Weights of a small transformer language model: 12 layers, biases.
Each number is 128 + 24 x the weight over its row's rms, rounded and kept within 0 to 255. Layers, rows and columns count from 0. Numbers have three digits each. The size before them is the row's rms in percent of the matrix's.

# layer 8 attention query, 256x256, rms 0.131, rows 0-42, columns 64-127
101:116137118098129161106116168121100134118138081139141084137099126150055123122109142155104107152123067136126097131142106144135127109116145117126110107114104137121115146097148127163127119154135116
099:106130110108099097091165131104136130143124149124103159153135112112149120132147090158134166120128115152150103126072176147144125122145102136126176154138083122100111137112157166126097115156116093
100:088185098164106103135129110097109129157115109110124141144086144136093131135176161161111148139126151125100168152106143073099094138137095184116115162164096116113130097178130147132093147088135154
087:123117118179148186093125114114099114185152145103133120131107154144174117099118110128146118145091109124145140084135124148105153116137109125129177122098162133177129085085165167142122121139158157
093:137169137110098087109108130137167135099123139131172137149185103120131130135179171149109110096141144154121110118105159132080131164102141125179074109102122122135134098146112128121100129142091090
095:143179124119140143135073149118147118126151166136113115140087136159133113122088118164116098153116149121171139090104072149111147146105141127176165116119098161128131102135076140131125122186145129
099:123132164129154105153168173166143157103099147132079109127137105092136097180118113081140164119109136099119086138138117153159114125143152148134061157125146110101129112130128150119081104095111110
100:140100123147109164143103118131174163169170176123117128112126118137165112138101127102149136116093123136147114160156103105109156087127102093150133096105137134118117166098085113129174095108121146
092:144126163134203134158164124128154159118161136109105139197113173164140121125086160125131091140126161133130113135093136121158128136107164118155153142089101139103151108133150161121147163116137131
096:109100169172136157116132162161156095129150127149133104177129153128103149158105146142129122134164167115161111160104119126153155117160148115134120072116098139082113103155088123141151140138085097
088:126124137151100159127096107104113148116155140122157105149098183093100103109147136154128095119137171130122132157098107111142119137128123121159102135097134076112115162141181136132094124142142107
093:121152161096126113099160144168119111117142064095110078093091115126146140113111150116123158126154161118140150073140130110110114130122122140106120125104101138102114113137147120154091144110137106
090:150133163142109097142103136126143140129158105165176038130151149121130098164151120138085111171144126125114112112138102127127084112146077103134144141139131097132114097175142125125134088083109134
097:180115133167126115151166149099110130111110139184141127116114128116139130152142112114133155144145169113130138126113146124105109103143118130152129087102091161107103081112158114109110141172120156
096:155174161109133139156142113125134132114170129117162101135159115118080089138136092099130119133160142134120130181102118114112119110165142099138131096096129110141114122104191155115126088110160118
094:097103119062126163121152115141138128112105121105121101141137120136177109123122117135138131130119115089099101152082165154150152110125129129161074116158119139124152130109134116117103127083133100
098:139112176139106172132123080130113124130100125145133152115102137106121123109108134142135136074148121192165123113151112125122143141133118129123102149136123138165132118078118181095157129171115153
090:088097174074136115099098116116153106145125106134157131077092118145104121139130134159145110130144121110115124096100122117114133139122112134072108127129124134126150105140119119127103158118118153
094:152149154130085115106142156145148083115130138127105125126160099121108125149152119084121128125092124176109100127128151119167105140129132111158128131134121122133099120113120094107122091083119149
099:115156165161072129120130132119146146124098135151104149093137094131164138157126119150112096148127121179116110086145114115135078126094096137128108143153123117106108145162154137109106126102117161
093:148149137111104109123115116150111125107142156174128119139155129128161142156128119129139121104116097126169131172169171094136116105117156140114109133121144120131072104131101120156164096165075134
095:141137156125105111143160092102135118103138098113166090101121152151133138116129121148118145107124130160090147118090112135169138105124144134127096139125119132121106139110149104109100128076103158
090:105144102150133149114138154124113150142161181121121161130145119142110131114117108148173102135094099164116116161125111143137128126129101143144089147152162147114126131113154135146137094125104120
098:083119117117097122136117145147139136132156147107137132074133121157126154134099127154131142135122100094161136101136115089131179166156132104079146135170145135153132108113094135070145103133134133
101:119104136170147116172123095100174096115140112141096131115167164142111129142144156101114107152129161128137112168096120149100144147164129107138121113108105121124102090131134154114146134149081120
098:162103123114130116117094138101119138134154160139152102154117115124100147119153174136134139159127182104129159121156121145153153139143099140155094131110144143115160102088149139112120171100104136
095:105146126112072150164131112126127136140139156140067114120114143139071114130146141097138108115144127123149087171140188121133133109174132136130172148115122135145124147114101100120163091098119146
095:163133136127143129124092144087132141113131136159096130166134093122151072137154154074128168115116130100121151134101126132121108088175111118168123114129131169157140150131113153106117115098114114
099:160147112136144163166148143142076094127140086109153152086113121155153166119093116136085143105170129125103178091153142085093160111166107167104149179104150100129128127134103126107169130175144089
101:171181119186128134100112181128141116125126148139122139111119120129118119147125119087106143126088115109121096184128148130117185123115082155144110181094157147116114114120109139156138052123092119
083:114155135098119116096095155122107173120097151141139136150131125098161129133160151145135155171139118147115137118097073142130118085134121148129120136132143160177108153112137093118116142081096112
098:127114105079159110130144139182157143126118103117114120150161108105144089123122158102126097157142150108132115131093124140145204150139195121113171143123129134125065141133125136137139141119142103
094:163140117077109118102160140102109171163150100152073132130153140111125080134133146132169094131118116104139167164095138155158104109152148125174083153128136112101114138164105127150117121141114126
091:134090137127134142092131108140117139154146114120150132098138155186148123085134134142164129155119114143113126123127143122124111119124096097101141120179094163127157135083114112100119108118143090
088:135145094100106098149132113151116123128133104131155074105111119097118101098129133128204112107151122172118115161126114107113144123134159090143119120169131083125154115138149148124137150104109136
094:128195111140135106122084124094112118109117155137101136101140115155130169079124108140128105132133145139098117147129126191105099179099124143145128165102119129076158090124123128115110147139142128
089:163127096156156100119170133114135128117125123110108118151108116155121105128182122135168149135108141148107120110123125081087116117148134124120100056143182108121080063125118113107122119122107167
092:113125104132121145107113134135147125133092089110143122151121141134123109122171107164142104189137159115123105187140138117116129132154121156113098142140128191136150117181119114130131158119184188
096:160120122153187146119147099141108148132136172131106132122145132111120135120101129149117113114156106079157119104117135105112111113093141102093161119083100143115105141135076121141149155171152111
098:111078136094103110110131138139117081147148123121138135145142134169154129152065096159111122104138152123079158104137114130112157124128131166163117141148156137158142158085154128137094154171126131
090:097144113148161132139165087084123120102131111134146154111121117112120092121150121106179133101130160127130163134117105144101120103141087099109151127102117120157132169115091129154156124139116127
090:119117118125087119172185187106149103171084080111128144129111187141137152111117175104146139132107133132118088197111172164130118096142115108155109103171144169084152138101146085136142130132130124
094:185101128107133200107082103154134149100116126149154162140117106143155142122131076130101083075150149128138140132152123139093101149104137146172078113137176105149149139147117145147117130150177144